config = dict(
    d_model=704,
    norm='rmsnorm',
    positions='rope',
    rope_fraction=1.0,
    attn_scale=0.166,
    parallel_block=False,
    init='uniform',
    init_std_qkv=0.0138,
    warmup_steps=0,
    final_lr_fraction=0.0,
    train_tokens=1407000000,
    dataset='wikipedia_en',
)
Each number is 128 + 24 x the weight over its row's rms, rounded and kept within 0 to 255. Layers, rows and columns count from 0. The size above them is the row's rms in percent of the matrix's.

# layer 5 MLP down (transposed), 2816x704, rms 0.151, rows 220-258, columns 616-703
size [ 95  92 104  99  99  98  99 103 101 104  99 103  99 102  96 104  96 103  93  99 103 101  97  99  92 103 106 102 103 105 105 103 108 100 105 100 101  99  96]
[[112 127 113  90 108 176  53 143 146 153 129 123 114  85 115 103 188 137  87 159 112 124  99 110 127  79 148 158 137 139 139  79 110  85  96 170 128  80  94 130  64 154  96  80 148 165 131 132 155 117 119  99 117 125 133 146 125 123 111 126 146 126  80 103 117 119 112 192 160  93 106 130 145 125 135 131 137 133 109 157 139 107 103 126 160 119 106 149]
 [132 103 134 151 147 149 152 136 112 123 145 128 177  88 153 153 123 114 110 143 163 158 157 142 146 155 102  66 138 136 105 163 133 148 180 108 118 139 139 151 142  90  90 145 133  94 122 131 110 179 154 135 110  86 175 164  94 142  87 127  82 160 114 115  95 142 141 163 135 108 108 110 124 138 134 135 100 133  90 117 117  93 111 122 156 126  92 141]
 [138 162 116  80 134 134 136 107 107 128 103 130 128 126  87 134 153 122  94 139  83 118 125 141 127 133 123  95 159 162 157 127 151 157 122 137 128 206 109 155 142 170 135 107 133 132 133 114 127 116 153 161  67 121 133 129 135 123 134 149 115 121 159 112  95 170 126 169  56 152  64 149 103 148 136 178 121 119 148  85 113 101 150 120 157 136 100 143]
 [167 142 122 145 101 160 124 132 121 125 135 116  99 140 110 148 155  79 154 129 149 119 185  76 150 157 170 104  97 102 127 158 152  77 133 139 160  87 152  72 158 124 119 146 143 180  84 133 123 154 119 137 150  83  96 121 177 120 113 149 102 108 140 134 172 126 117 116 120 137 153 136 133 142 112 102  84  88 149 135 123 159 102  82 107 104 155 139]
 [ 99 115 168 131 192 125 133 130 124 109 132 107 136 149 120  85 140  78 122 137 131 119 104 152 115 146 130 155 169 139 120 162 149 139 106 121 162 164 179 111  97  92 163 112 143 118 113 118 111 134 120 158  86 105 138 140 149 139 109 138 164  88 155 154 129 127 138  82 132 152 152 102 111 154 146 117 149 101 164 148 144 140  96 141 140 108 109  99]
 [138 156 129 147 116 168 179 118  94 127 103 125 129 125 126 154 180 102 150 119  94 101 157  83 164 124 118 136 146 125 138 163 149 125 120 130 147 132 127 116  94 179 115 108 112 135 129 150 111 118 112 161 113 129 143  93  99 142  89 124 154 112 138 121 153 155 163 154 117 154 138 119 149 172 175 160 169 108 149 108 105 103 117 150 131 173 148  74]
 [139 110 125 124 110 119 112 118 100 132 142 139 125 134 153 130 124 116 137 134  93 128 142 109  97 116 141 130 124 152 120  94  92 115 129 114 104 146 127 157 143 168 129 178  86 169 161 166 130 137 136  80 108 124  91 111 149 148 112 120 138 122  92 149 115 127 160 111 142 125 106 148 166 118 169 141 138 119 162 110  87 148  83 123 161  96 103 105]
 [152  96 122 128 165 128 147 119 144  93 143 139 129 136 148 162 118 121 157  94 140  61 164 136 147 123 177 135 149 134 129 137  68 138 115 160  93 136 106 100 160 154 162 142 140 103 146 136 128 136 131  72 109  83 169 147 140 113 127 143 159 137 150 176 121 135 148 144 132  76 158  84 125 117 109 121 100 129 160 146 145 106 126 114 104 106 179 123]
 [119 133 143 112 105 128 151 166 116  80 130 175 119 130 128 134 140 145  90 125 125  98 101 146 145 163  69 124 147 153 185 157 177 128 124 165 164 139 123  79  96  80 122 133 106  92 136 145 111 178 107 102 111  70  93 157 103 139 159 109 129 109  99 165  91 105 146 135 139 132 152 128 161 174 139 124 158 136  85 129 131 141 178 156 154 124 124 101]
 [144 108 148  81  97 171 160 137 136 145 159 117 115 133 126 150  81 145 150 164 156 159  94 102 119 127 109  93 128 113 139 127 110 138 168 148 140 132 109 114 149  95 129  79 151 106 135 107 110 138 100  84 165  93 141 132  80 128 150 187 134 119 123 134 114 158 122 110 162 115  96 134 129 145 138 127 144 122 146 122 172 145 161  98 109 172 168 173]
 [125 147 104 138 152 149 145 117 152 171 100 123 112  77 143 124 156 105 163 135 123 101  88 124 140  90 144 152 107  98 149 150 103 126 154 107 163 144 148 114 188 136  80 141  81  86 138 108 123 127 120 108 104 161 101 133 105 124  82 137 128 122 129 135 175 162 174 131 102 131 146 142 143 103 125  62 112 145 145  95 124 117 103 147 135 167 116 118]
 [143 109  93 112 106  92 121 132 106  94 144 138 110 142 108 124 140 126 150 108 126 115 149 110 146 127 116 117  92 138 116 157 109 164 151 140 182 140 135 178 113 158 141  87 133  97 118 155 108  95 124 150 157 122 148 165 149 112 104 154 127 152 158 122 133 138 156 114 127 126  64 102 148 148 145  95 129  97 144 105 141 141 148 119 150 142 141 120]
 [ 74 144 138 100 125 187  86 116 162 138 108 122 134 193 140 114 121 119  75 167 150 157  91 151 124 135 131 137 116 144 102  81 146 133  96 148 149 124 149  96 152 117 130 110 115  97 133  98 169 126 175 134  99  89 131  93 134 129 170 138 149 101 145 123 131 127 129 125 131 169 151 159 120 138 127 101 164 136 124 105 142 151 156 195  83 146 102 143]
 [108 107 130 132 116 142 139 126 137 120  70  94  56 100 122 161 121 134 131 118 208 127  83 105 139 114 147 121 114 126 122 142 101 109 145 131 125 113  95 124 123 134  62 108 119 128 129 111 140 160 134 136  97 122 117 112 124 162 194 168 169 172 145 164 134 117  92 144 128 144  71 122 100 149 114 130 148  94 132  90 112  56 107 114 129 102 156  96]
 [157 148 148 138 138 171 161 116 130 145 157 135 114 150 156 116  65 176 127 138 137 118 105 117 139 128 120 185 130 153 105 123 146 139 142 139 137 133  88  88 143 122 175 120 144 187 126  82  77 131 174  89 118 100 114 116 114 138 119 104 124  76 134 154 120 128  86 137 117 108  96 120 159 127 116 160 150  96 115 112  94 108 131  92 113 134 121 146]
 [126 106 152 101 148 126 119 150 112 143 149 168 140 117  95 132 112 120 103 139 126 110 132 165 144 153 161 135 141  95 133 159 125 113 104 160 118 128 121 156 105 138 116 159 129 107 141 125 140 131 116 138 115 168 145 117 142 126 137  89 116 115 140 133 116 158 131 138  76 154 106 159  97 133  96  78 124  99  83 174 144 124 169 125 154 158 145 136]
 [176 125 149 125  99 122  94 102 133 122 118 140 124  89 148 121 135 131 148 168 167 135 114 124  89 119 127 169 139 144 112 123 128  94 119 137 123 114 107 172 158 157  94 142 141 119 132 110 170 126 134 128 112 138 131 114  97 127 106 149 186 137 130 136 144 135  95 169 119 126 147 110 146 113 126 176 133  86 114 130 130 134 105 134 129  99 126 148]
 [127 119 140  79  99 134 162 133 133 134 157 120 163 146 111 117 135 119  88 162  91 105 144 137  78 129 180 153 102  90 152 107 137  95 111 120 136 126 129 128 140 137 138  87 132 174 185 140 132 154 144 143 125  93 141 167 203 136 123 128 133 147  99 150 144 134 144 123 154  94  58 130 129 137 140 165 100 112 119 127 102 135 136 126  84 145 112 122]
 [ 91 186 151 119 112  65 196 164 130 107 141 118  91  96  98  85 109 114 131 143 151 143 146 129 138 164 164  78 112 119 143 104 134 142 145 117  68 106 111 116 101  99 151 104 102  99 140 131 149 149 134 119 141 167 149 137 127 100 125 137 105 110 113 141 125 117  83 127 144 141 137 122  76 116 103 133 139 108 111 158 175 114 171 111 137 100  51  92]
 [149 117  92 133  91 113 142 105 146  70  91 122 161 129 151 134 119 145 107 102 112 118  90 132  79  88 150 154 115 156 104 151 142 120 117 113 125 101  88 155 119 113 146 108 115 150 144 127 118 146  82 112 130 140 141 125 150 128 164 114  63 116 115 184 178 153  94 111 156 135 143 148 109 108 107 110 142 118 130 120 142  99 118 142  91 132 117 153]
 [103 134 104 171 125 130 145 147  82 144 111 137  86 141 128  95 163 132 164 147 175  99 128 115 106 102 112 106 114 130 140 100  95  95 130 104 101 102 147 148 163 138 118 102 125 116 129 142 138 110  98 122 136  98 167 137 118 109  92 134 123 115 108 149 129 128 168 135 142 143 106 117 128 159  92 137  79 121 125 127 141 141 111 152 125 111  64 121]
 [137 131 117 113 138 146 112 161 174  85 108 157 150 147  95 166 118 134 135 127 145 151 103 110 105 122 105 101 127 147 132 143 162 151 128 111 123 157 123 119 138 106 107 145  89 152 129 131 147 105 143 153 117 116 144 150  95 148 114 113 147 117 139 121 140 131 124 167 129 119 128 137  72 134 136 140 127 103 138 126 147 161 131 108 110 143 130 125]
 [120 152 147 133  92 147 177 109 114 149 192 143 111  87 118  90 137 127 142 155  98 146 167 116 137 152 114 152 123 144 158 126  77 135 147 174 162 146 137 170 180 115 135 145 140 140  84 102  81 120 117 132 135 118 131 146 113 113 117 107 140 130 161 150 156 129  95 158 135 102 146 123  94 156 149 121 113  96 113 136 151 104 123 170 103 145 151 144]
 [126  94 178  98 132  45  91 145  77 132 120 123 101  78 132  89 138 126 122 124 123 118 107 155 146 110 125 144 159 165 140 163 122 163 163 120 158 133 134 147 133 124  93 161 122 112 127  73 129  99 125 127  88 121 134 120  99 104 110 141 132 143 140 155 193 131 106 127 163 127 145 144 162 149 152 122 136 155 124 152 129 132 184 113 118  90 179 111]
 [119 108 141 106 129 166 140 109 147 154 112 150 122 152  89 114 121 128  98 140 157 141 106 126 127 108 131 158 150 147 101  73 131  91  69 169 114 141  65  96 140  72 113 135 109 165 121 116 122 182 134 185 153 126 100 134 164  88 143 141 145 112 130 122 140 152  99 148 123 136 103 154 113  64 134 184 154 118 155 128 164 123 122 159  91 136  89 109]
 [ 87 106  94 124 135 154 108 113 135 130 123 112 183 120 175 120 164 116  95 118 114 125 129 117 147 126 104 166 163 120 112  99 120 145 125  84 111 144 142 110 131 119 132 115 141 115 116 151 125 121 101 146  86 118 125 119  85 124  90 152 138 118 132 118 139 138 115 167 132 132 115 195 142 114 118 112 123 133 117 131  93 112 103 109 129 144 147 124]
 [132 111 124 137 135 153 131 111 119 133 121  71 121 140 117 104 131 147 105 157 126 184 149 110 153 124 120 109 112 137  90  94 138 145 129 133 125 148 112  95 134 159 134 107  93 115  91 171  79 126 128 139 122 131 144 123 125  85 130 142 123 130 148 119 145 115 147 147 147 149  93 136 187  73 105 131 137 124 109 115 113 166 121 130 138 100 123 131]
 [107  70 116  91 122 133 131 119 124  97 164 125 120 109  88 148 137 149 142 124 105 121 147 117 130 137 103 117 154  91 149 129  82 133 124 181 110 147 150 148 134 163 108  94 109 120  95 144 107  86 182 104 126 114 142 108 161 137 161 100 156 115 174 124 149 131 159 185  83 101 110 144 141 117 161 140 131 146 133 123 169 116 136 120 162 120 147 158]
 [178 152 128 128 139 188 142 170 164 176 100 154 123 151 158 130 139  97 135 116 137 130 152 128 114 108 178 129 136 151 118 142 106 130 106 102 132  64 154 106  82 118 135 153 133 145 138 130  92 198 128 105 106 152 107 140 118 105 131 166 128 148 120 120 135 140 160 101 147 126 126 114 126 131 178 134 125 154 130 119  85 102 131 164 167 142 185  79]
 [179  78 128 117 152 168 136 142  76 125 134 128 133  48 128 130 157 116 146 115 111 195 134 164 107 137 144  78 149 120 123 112 127 142 144 111 143  66 121 121 154 176 116 186 120 144 128 122 120  99  99 126 111 126 131 107  69 121 114 131 118 113 129 136 103 142 143 142 143 148  78  98 113 155 150 123 126 121  82 100 171 109 119 140  99 147 112  90]
 [122 119 127 130 116 142 125 142 127  71 104 145 152 100 139 121 170 151  89 151 106 132 136 132 136 110 120 114 110 150 136 134 152 144 167 139 144 118 185 111 113 104 140  98 137 118 156  69 150 177 140 105 136 115  94  99 100 133 119  87 112 150 130 127  87 133 102 130 135 159 118 134 166 102 123  90  88 113 123 132 104 130 128 131 127 167 147 118]
 [141 147 176 155 110 112 100 157 126 136 150 116 146  95  61 124 153 142 146 143 143  87 128 124 157 132 151 105 114 102 116 105 133 120 122 166 146  88 146 164 178  90 159 116 126 141 112 146 104 181 152 115  98 136 112 117 140 140 134 126  97  77 146 124  81 143 125 133 140  91 111 103 141 169  74  95 140  93 118 113 128 150 155 153 131 118 114 139]
 [132 154 140 124 151 125  80 129 164 124 107 180 101 125 131 137 129 124  99 136 129 124 184 120 123 109 122 139 127 132 143 128  92 168 144 151  93  96  82 129 106  98 153 118 199 159 135  66 165 145 127 143 139 157 173 119 161 117 145 110 156 133 139 104 183 131 137 132 156 137 121 125 148 131 103 113 127 170 113 135  94 118 126 182 165 108 151  98]
 [110 150 160 175  97  95 125 152 143 104 138 120 155 137 129 137 137 162  89 160 119 160  84 133 148 134 131 157 124 133 150 131 138 118 114 102 136  86 135  78  91 145 129 176 141 108 102  87 186 160 130 112 131 115 198 115 141 101 137 173  96 108 129 147 110 119 134 137 184 157 168 185  93  98 137 121 125 119 126 177 133 120 120 136 145 104 118 109]
 [114 127 158 173 108 145 117 112 123 129 196 102 124 159  81 100 161 154 141 100 110 163 158 100 125 131 146 129 115 126 113 179 131 141 124 122 128 109 142  98 102 127 107 124 157 117 113  88 166 120  92  80  88 109 116 107 154  94 102  97 127 120 123  79  71 100 121 102 159 124 141 111 103 146 135 135 140 122  70 136 144 125 128 122 122 153 158 149]
 [163 118  90 112 109 158 160 132 149 114 119 157 113 128 145 133 155 106 112 106 135 126 152 165 100 121 135 137  97 138 132 178 139 133 102 139  84 153 108 115 146 101 126 121 114 116 114 147  98 155 121 104 130 142 128 111 105 141 170 103 126 116  77  92 102 119  95 139 104 120  59 159  97 116 114 130 107 149 117 124 122 152 127 169 125 152 111  89]
 [148  90 182  79 105 138  69 128 171 131 112 135  77 172  92  72 157 119 169 114 163 131 139 103 133 128 178  97 140 163 128 145 122 126 128  94 114 120 116 141 125 153 110 126 175  90 102 156 118 127 195  91 167  92 163 154 135  92 127  79 130 113 125 124 102 133 155  99 154 121 131 155 121 103 149 161 148 124 159 119  83 120 121 113 119 125 111 130]
 [117 111 166 134 135 129 102 106 132 141 127 126 132 116 129 118 140 132  93 118 130 149 108  94 127 104  97 121 138 125 144 147 164  98 152 132 144 132 105 138 148 126 105 111 137 139 131 133  95 122 124 137 117 151 127  97  91 112 124 112 135 149 148 116 116 115 142 132  86 133 137  82 109 143 102 152 100 109 104 116  99 147 141 121 151 102 128 147]
 [154 101 126 114 148 127 154 126 143 147 156  67 109  95 140 135 120 104  95 118 141 131 161  77 154 102 140 161 140 133 133 134 126 124 104 102 119  89 129 104 121 125 124 153 104 180 120 135  92 123 116 124 160 123 123 148 140 156 103  58 138 166 111  90 108 100 132 119  82 126  83 126 156  97 148 125 120 134 127 155 136 141 126 165 141 119 120  97]]
# layer 5 MLP up, 2816x704, rms 0.274, rows 221-259, columns 616-703
size [ 85 102 107  97  96  97 104 101 102  98 102  98  98  96 101 102 104  98  90 107 103  96 103  88 102 112 105 101  82 107 101 108  94 102 101 101  99 101 103]
[[ 82 167  92 106 129 104 127 107 129 143 156 113  97  86 182 153 118 118 137 114 110 142 120 151 125 127 157 115  92 139 141 128 146 122 113 149 140 121 115 148 167 114 138 137 127 122  81 144 121  91  97 118 107 163 151 106 136 107 124 150 138 128 102 124 128 125 147 148 150 166 136 157 134 103 119 148 117 148 100 128 101 130 197 135 161 163 157 126]
 [ 89 127 128 105 119 147 149 121  96 144 151 157 130 113  92 135 123 129 128 113 115 104 161 101 110 142 132 101  87 164 132 133 172 117 121 120  83 154 124  98 134 126 106 137 115 134 105  81 112 139 177  96  96 107 123 140 114 150  86 142 113 105 161 141 118 106 155 154 101 124 128 116 106 131 131 117 135  81 132 140  57 131 100  92 113 114 199 124]
 [128 139 183 109 133 144 165 145 129 118 100 133 147 123 107 154 188 133 152 168 127 125 144 109 156 157 116 131 140 171 144 129 142 184 117 103 146 147 161 125 113 111 111  88 148 140 142  91 166 108 146 121 106 121 100 144 156 133 120 160  87 151 148 152 133 149 116  89 144 166 125 132 168 166 148 141 128 125 154 144 153 155 114 146 110 102 150 129]
 [133  99 166 140 139 121 153  94  96 129 166 151 115  66 138  97 155  89 147 160 154 127 130 132 106  82 169  78 127 162 145 104 122 167 126 146 113 114 153 130 128 144 137 120 129 167 192  86 117 155  79 131 133 124 114 151 173 132 103 139 164 125 151 153 116 146 138 152 115 195 120 136 174 148 111 126 142 106 107 113 115 119  84 150 112 101 176 119]
 [134 152 108 156 131 153 103 124 140 101 139 134 109 133 135 114 142 111  88 103  93 127 123 144 160 115 140 131 105 141 112 118 161 127  93 170 117 109 142 115 134 155 120 105 114  66 131 151 169 108 143 134 101 136 119 137 145  88 133  75 126 179 159 110 135 109 111 138 142  77 131  82 197 173 113 117 150 146 141 104  92 140 103  84 138 147 122 130]
 [137 117 122 122 122 120 135 163 162 121 119 150 145 160 126  83 128  88 155  83 152 139 115 182 123 135  81 153 144  94 135 159 139 120 112 110 112 177 129 133 141 164 175 101  93 122 130 114 156 123 148 131 124 117 175 147 123 122 160  89 172 149 115 101 123 119 116 152 118 144 182 112 159 118 131 172 174 136 124 140 108 136 136 122 128 137 117  79]
 [133 102 179 135 167 124 165 114 102 131 104 151  95 104  92 157 121 157 181 105 105 160 141  89 109 120 119 115 111 113 119 100  86 155 106 106 108 112 142 116  98 112 137 103 124  73 148 133 108  89 118 126 121 199 145 152 155 123 111 130 173 140  90 150 162 116 133  86 131  85 134 123 132  99 114 116 131 122 141 164 123 167 133 152 141 135 160 116]
 [140 159 135 117  98 145 111 170  92 111 149 138  98 150 129 107 136 147 109 133 106 134 117 129 114 110 111 113 159 186 134 153 137 160 146 166 160 117 157 105 146 127 120  93  95 141 117 130 118  75 123 139 109 149 105 148  85 162 137 113 177 117 118 102 114 109 153 172 127 155 143 157 181 118 101 167 124 132 118 167 118 110 135 136 134 115 111 157]
 [117 161  81  94 117 131 126 127 154 122 117 132 121 124 108  98 174 134 110 122 144 136 142  93 152  41 100 165 119 129 130 104 150 148 128 154 123 143 143 115 111 109 110 134 114 110 125 129 126 133 130 128 135 102 130  96 146  95  87  75 131 116 109 127 163  83  91 120 130  90 135 128 119 129 151 126 111  87 122  61 124 170 136 123  95 145 135 105]
 [114 178 142 158 137 156 148 160 142 161 109 126 152 117 128 125 189 112 185  79 140  97  91 149 120 129 130 134 139  97  97 167 113  72 151 143 147 101  99 125 123 117  60  98 133 134 146 149 155  98 130 154  93 140 119 112 137 106 126 128 135 140 108  96 114 165 175  86 130 120 141 137 140 150 140 129 118 114 110 141 111 160 121 120 179 130 127 137]
 [139 145 123  93 100 131 158 157 123 113 141 120 134  86 127 118 121 102 132 148 119 101 150 101 152 127 155 121 148 106 104 135 133 130 111 167 148 140 137 121 119 100 102 108  96  72 125 173 175 142 114 152 130 150 110 147 123  91 138 147 109 162 154 133 111 134 116 111 120  98 135 119 127 121 130  95 145 127 113 141 111 153 127 125 118  90 132 120]
 [138 192 112 111 160 153 120 136 136 133 116 138 171 193 129 139  93  97 164 179 104 160 163 102 107 116 141 145 141 129 121 149  93 117 132 144 166 108 120 157 107 139 115  97 110 137 136 134 126  60 143 142 145  99 134 112 139  90 144  84 122  84 182 130 110 131 124 117 135 106 132 152 105 107 114 130 138 130 169  97  75 102  87  90 138 139 101 147]
 [ 97 151 129 149 123 129 129 171 131 119 101 131 113 128 101 136 154 140 127 164 158 116 136 105 134  99 135 164 120  91 108 117 112 112  95 121 129 154 113 146 110 118 114 105 134 152 188  92 140 125 154 103 130 116 123 104 136 114 150 141 104 195 115 134 140 134 125 142 134 161 115 125 152 135 132 123 111 128  91 122 129  92 154 113 141  88 178 135]
 [120 142 126 135 123 113 138 153 110 133 103 124 164 165 143 150 140 136 116 107 108 121 164 109 124 110  71 119 133 137 112 107 101 121  72 127 166 159 106  98 114 138 127 136 159 154 150 110 118 125 157 106 138 139 174 103 102 100 111  76 150 128 135 136  92 138 151 169 154 117 151 173 157  91 151 120 102 133 127 112  69 167 154 144 179 113 123 131]
 [ 95 132 106  86 122 137 162 150 161 152 157 136 110  98 118 141 135 118  90 174 133 102 109 169 146 154 118  99 130 114 133 127 121 123 125 164 100  94 158 119 131 163 165 158 133  93 154 155 157  81 182 152 123 135 138  85 175 140 101 156 167 149 100 158 116 124 169 119 153 121 123 155 115 142 163 110 102  67 108 135 125 118 133 129 138 120 119 130]
 [116 123 120 156 148 127 127 122 140 147 139 106 119 112 106  88  98 147 140 130 118 137 137 129 145  87 109 155 136 130 123 129 107 111 144 108 121 158 105 141 117 109 147 150 145 130 129 109 131 177 156 153 131 130 145  90 108 139 157 160 114 139 115 129 161 126 144 135  94 134 138 131 138 110 116 150 141  84  67 131  68 144 117 125 117 113 115 146]
 [128  96 163  83 119 138 128 136 128 123  80 136  94 143 125 112 120 144 101 110 120 136 166 140 107 116 131 141 147 127 112  95 126 130 194 120 121 114 141 131 114 123 111  79 128 133 137 118 155 157 133 129 109 136 129 124 131 186  62 159 111 135 158 165 103 163 146 117 118 128 115 126 117 137 123 153 159 122 111 100 121 161 125 121 113 131 143 129]
 [100  96  89 100 133 146 163 131 169 110 152 127 157  94 119 134 119 180 120 121 129 108 159 137 143 114 154 138 142 160 128 150 148 155 166 106 171 152  70 122 116 121 148 156  97 124 132 140 108 134  99 161 162 183  84 141 100  66 100 114 123 140  94 104 149 107 139 100 127 165 119 132 110 140 117 149 130 126 107 100 162 128 128 141  98  89 107 115]
 [137  93 135 143 162 116  93  64 135 124  92 106 133 106 139 156 127 176 129 114 112 139 105 175 137 131 174  93 156 141  99 138 121 155 156 146 114 128  65 104 140 131 133 126 136 103 146 141 143 124 143 135 117 118  92 171 103 204 140 179 129 150 122  77 120 103  87 141 100 141 133 112 151 121  88 136 118 122 158  92  81 114 120 132 130 145 123 131]
 [143 177 149 118 123 148 131 153 119  97 118 107  87 108  97 146 103 140 142 123 107 157  88 118 155 102 133 122  85 125 102  91 114 126 129 118 107 138 111 111 103 158 134  57 138 147 106 133 111 157 135 138 103 129 133 129 124 126 126 166  85 127  98 177 135 131 128 115 112  69  97 124 167 144  98 166 110 155 144 142 124 147 145 148 149 155 147 125]
 [125 144 173 140 138 101 102  90 136 121 111 139 119 128 131  88 120  95 115 141 153 139 162 108 146 143 163 136 105 147 130 117 141 112 118 114 130 152 118 119 103 110 130 120 140 154 159 131 137 139 129 140 129 107 140 133 139 172 125 114 141 138 108 105  90 141 114 138  68 143 166 150  98 155 136 105 117 113  98 136 144 112  84 144  67 136  99 123]
 [126 123 140 132 146 127 136 111  89 130 142 152 138 148 134 110 136  90 133 103 175 164 123 165 160 144 134 137 137 147 105 128  93 180 130 122 108 103 140 119  94 124 137 129 138 110 101 152 108 147 113  89 133 109 100 165 119 146 122 130  79 104 143 134 142 105 113 149 159 100  90 144 128 155  70 118 147 107 159 138 120 144 116 116 139 149 121 154]
 [131 118 171 138 158 129 126 159 124  77  60 108 150 132 130 139 127 111  84 112 145 101  85 129 188 142 152 121 164 179 149 104 124 161 125 139 150  85 110 145 131 117 138 104 152 121 169 142 155 134  99 141 140  86 123 152 118 122 136 137  72 146 117 139 125 154 123 107 139 148 130 150 141  87 158 170  98 140 136  64 156 131 132 106 131 124 125  97]
 [126 131 136  99 133 122 166 152 159 154 146 136 104  82 145 128 107 155 141 137 130 116 109 118 123 183 129 150 138 129 127 167 133 145 156 128 149 159  83 179 116 111 120 115 104 126 124 101 146 127 141 116 142 125 157 109 134 135 140 143  99 153 134 119 131 172 128 155 158 159 153 125 125 170 142 178 134 139 127 148 104 151 142  93 149 106 116 121]
 [ 93 100  91 163 131 102  96 149 139 148 168 108 157 138 124 161 116 172 153 139 104 119 135  71 138 158 133 122 110 180 176 121  84 121 100 131 163 103 115 159 174 146 172 113 102 139  92 110 157 123  79 151 151 140 150 191 128 119 113 125 114 145 113 118 118 140 121 132 141  86 101 153 116  92  95 116 124  50 119 139 128 119 119 125 191 148 111 111]
 [149 145 163 117 132 130 113 122 125 114 125 112 136 122 102 134 129 130 127 141  93 116 159 165 138 161  92 129 138 155 118 104 170 122 156  84 113 182 132  89 124 134 149 124  95 141 150 119 132 154 137 159  80 130 106 163 176 120  80 117 127 181 124 150 120 127 117 114 151 177 150  86 134 155 153 100 147 151 150 122  93 161 136 139 139 112 151  92]
 [122 157 118 115  82 163 153 142 172 103 148 111 136 107 168 160 154 127 165 132 120 122 126 116 102 155 110  70 185 122 109  91 120 156 153 119  85 110 119 104 176 134 130  70 113 168 158  98 101 114 135 123 149 152 131 126 107 109 147 145 169 127 175 120 175 135 128 128 126 132 111 111 151 153 133  97 140 109  96 120 134 167 126 109 132 115 132 108]
 [134  98 167 112  88 161 151 116 129 117 133 161 115 104 127 152 103 155 135 127 106  77 157 158  98 140 136 141 149 141 181  88 107 130 121 142  96 143  95 113 128  97 150  96  99 144 138 131 113 112 111 122 122 186 131 166 166 138 143 133 133 122  92 142 143 127  80 127 170 103 122 149 131  99 156 159 104 153 145 106 117 147  97 143 125 125 127 142]
 [ 58 172 122 123 139 134 128 101 167 160  86 124 111 183 132 106  75 136  79 146 129 116 142  93 165 147 141 137  98 106 156 125 105 130 133 114  81 139 148 137  73 106 105  81 134  92 125 161 160 171 151 148 120 146 119 168 175 141 128 121 147 104 123 150 109 113 144 139 110 119 143 152 141 106 122 147 142 171 158 171 112 137 149 134 185 103 124 202]
 [167 133  75 105 113 161  88 126 123 129 131 124  95 114 173 117 150 144 120  81  95 151 112 115 134 137 115 156 128  92 155 122 129 129 108  98 138 135 136 112 101 107 127 115 103 130 122  88 113 119 158  77 138 137 119 123 142 180 131 116 142  98 132 149 128  93 146 158 119 170 154 146  86 108 147 132 151 109 139  96 131 103 107 126 130 136 108  73]
 [110 152  94 157 121 152 132 119 107  99 151 116  98 132 101 109  99 127 116 182 135 139 158 119 141 158 136 148 106 147 109 153 140 143 128 109 115 110 125 132 164 115 124 140 123 148 146 138 147 168 152 158 123 141 164 108 149 126 116  94  99 122  89 116 140 116  97 125 150 159 135 135 146 129 123  96 120  80 126  86 119 126 118 159 138 132 140 120]
 [144 174 105 132  98 126 106 121 107 135  75 115 123 128 100  97 111 126 122 168 144  85 129 112 116 103 136 116 103 165 119 119 138  96 128  92  87 138 144 118 142 114 127  53 131 152 125 138 129 145 121 156 146 134 139 140 152 111 135 101 118 175 123  80 153 129 137 130 133 134 115 139  78 172 114 150 117 126 136  61  95 123 150 151 124 119 124 148]
 [165 109 143 104 112 131 121  82 145  69  98 127 151 114 115 147  76 154 153 102 107 111 125 118 147 102 103  79 129 154 129 105 115 139  98 116  74 130 130 132 110 148 124 108  93 149 161  85 141 113 140 106 125 114 134 104 175 134 147 102 101 133 160 115 128 108 159 129 154 121 117  88 102 100 146 124 131 104 139 146  79  86 109 129 115 148 124  76]
 [108 103 136 101  91 140 153 136 138 162 150 130 111 103 116 155 167 124 161 120 109 108 149 111 125 104 152 102 163 144 106 137 162  99 118 116 134 116 140 128 126 130 152 123 127 114 188 110 102 111 129 140 138 116 108 114 196 153 130 170 105 155  99 135 120 119 126  79 121 129 131  75 126 131  95 137 126 148  99  97 114 174 132 127 166 120 124 145]
 [ 97 100 139 175  74 115 143 139 145 103 144 175 112 115 119 139 123 124 100 117 135 104 125 144 135 106  98 125 133  56 120 118 123 109 153 139 160 128 117 136  93 117 160 104 103 106 118 107 136 144 156 145 133  88  96 113 173 152 135 157 136 174 114  78 124 115 129 119 141 183 129 156 123 138 148 133 158 152 116 124 131 136 142 106  82 154 101 107]
 [145 112 128 164 127  88 138 126 167 108  92 144 141  87 143 138 156 156 111 115 124 126  99 156 123 118 162 136 154 129 129 114 106 133  98 106  78 114 111  95 165  87 163 138 160 143 111 123 167 119 139 122 160 168 119 152 134 118 168 144 132 147 148 138 144 131 126 108 109 122 113 134 133 127 125 169 131 112 133 143 121 120 153 119 138 152 115  90]
 [139 156 129 109 131 140 131 125 174 129 112 108 154 157  74 131  89 138 113 150 133 152 146 108 135 113  97  91  88 129  98 141 102  78 132 164 174 157 155  93 110 118 126 130 128 157 135 160 155 129  95 119 123 149 117 171 108 124 129 126 136 144 123 125 137 132 133 148  92 111 123 113 140 144 119 117 161 129 138 185  58 121 156 130 151 127 125 147]
 [ 87 121 149 107 151 145 102 155 102 127 157 134 120 143 112 133 144 131 129 134 120 153 147 124 183 145 125 144 161 118  86  96 124 136 127  95 141 144 106 172  89 111  91 156 157 146 110 106 102 161 130  97 119 144 142 115 130 145 160  95 127 148 121 111  90  85 117 142 102 121 108 133 131 150  88  88 129 133  90  90 151 119 135  98  95 161  88  72]
 [116 118  93 102 112 132 147 105 121 134 142 153 129  76 128  78 128 165 145 134 113 153 167 123 129 155 156 101 155 205 126 120  95 142  92  85 166 111 132 123  80 119 147 112 138 144 184 126 103 140 187 105 113 152 138  43 138  97 126 187 147  93 149 114 109 154 131 105 123 118 119 128 145 145 125 111 127 144 167 101 132 132  89 102 124 108 129 178]]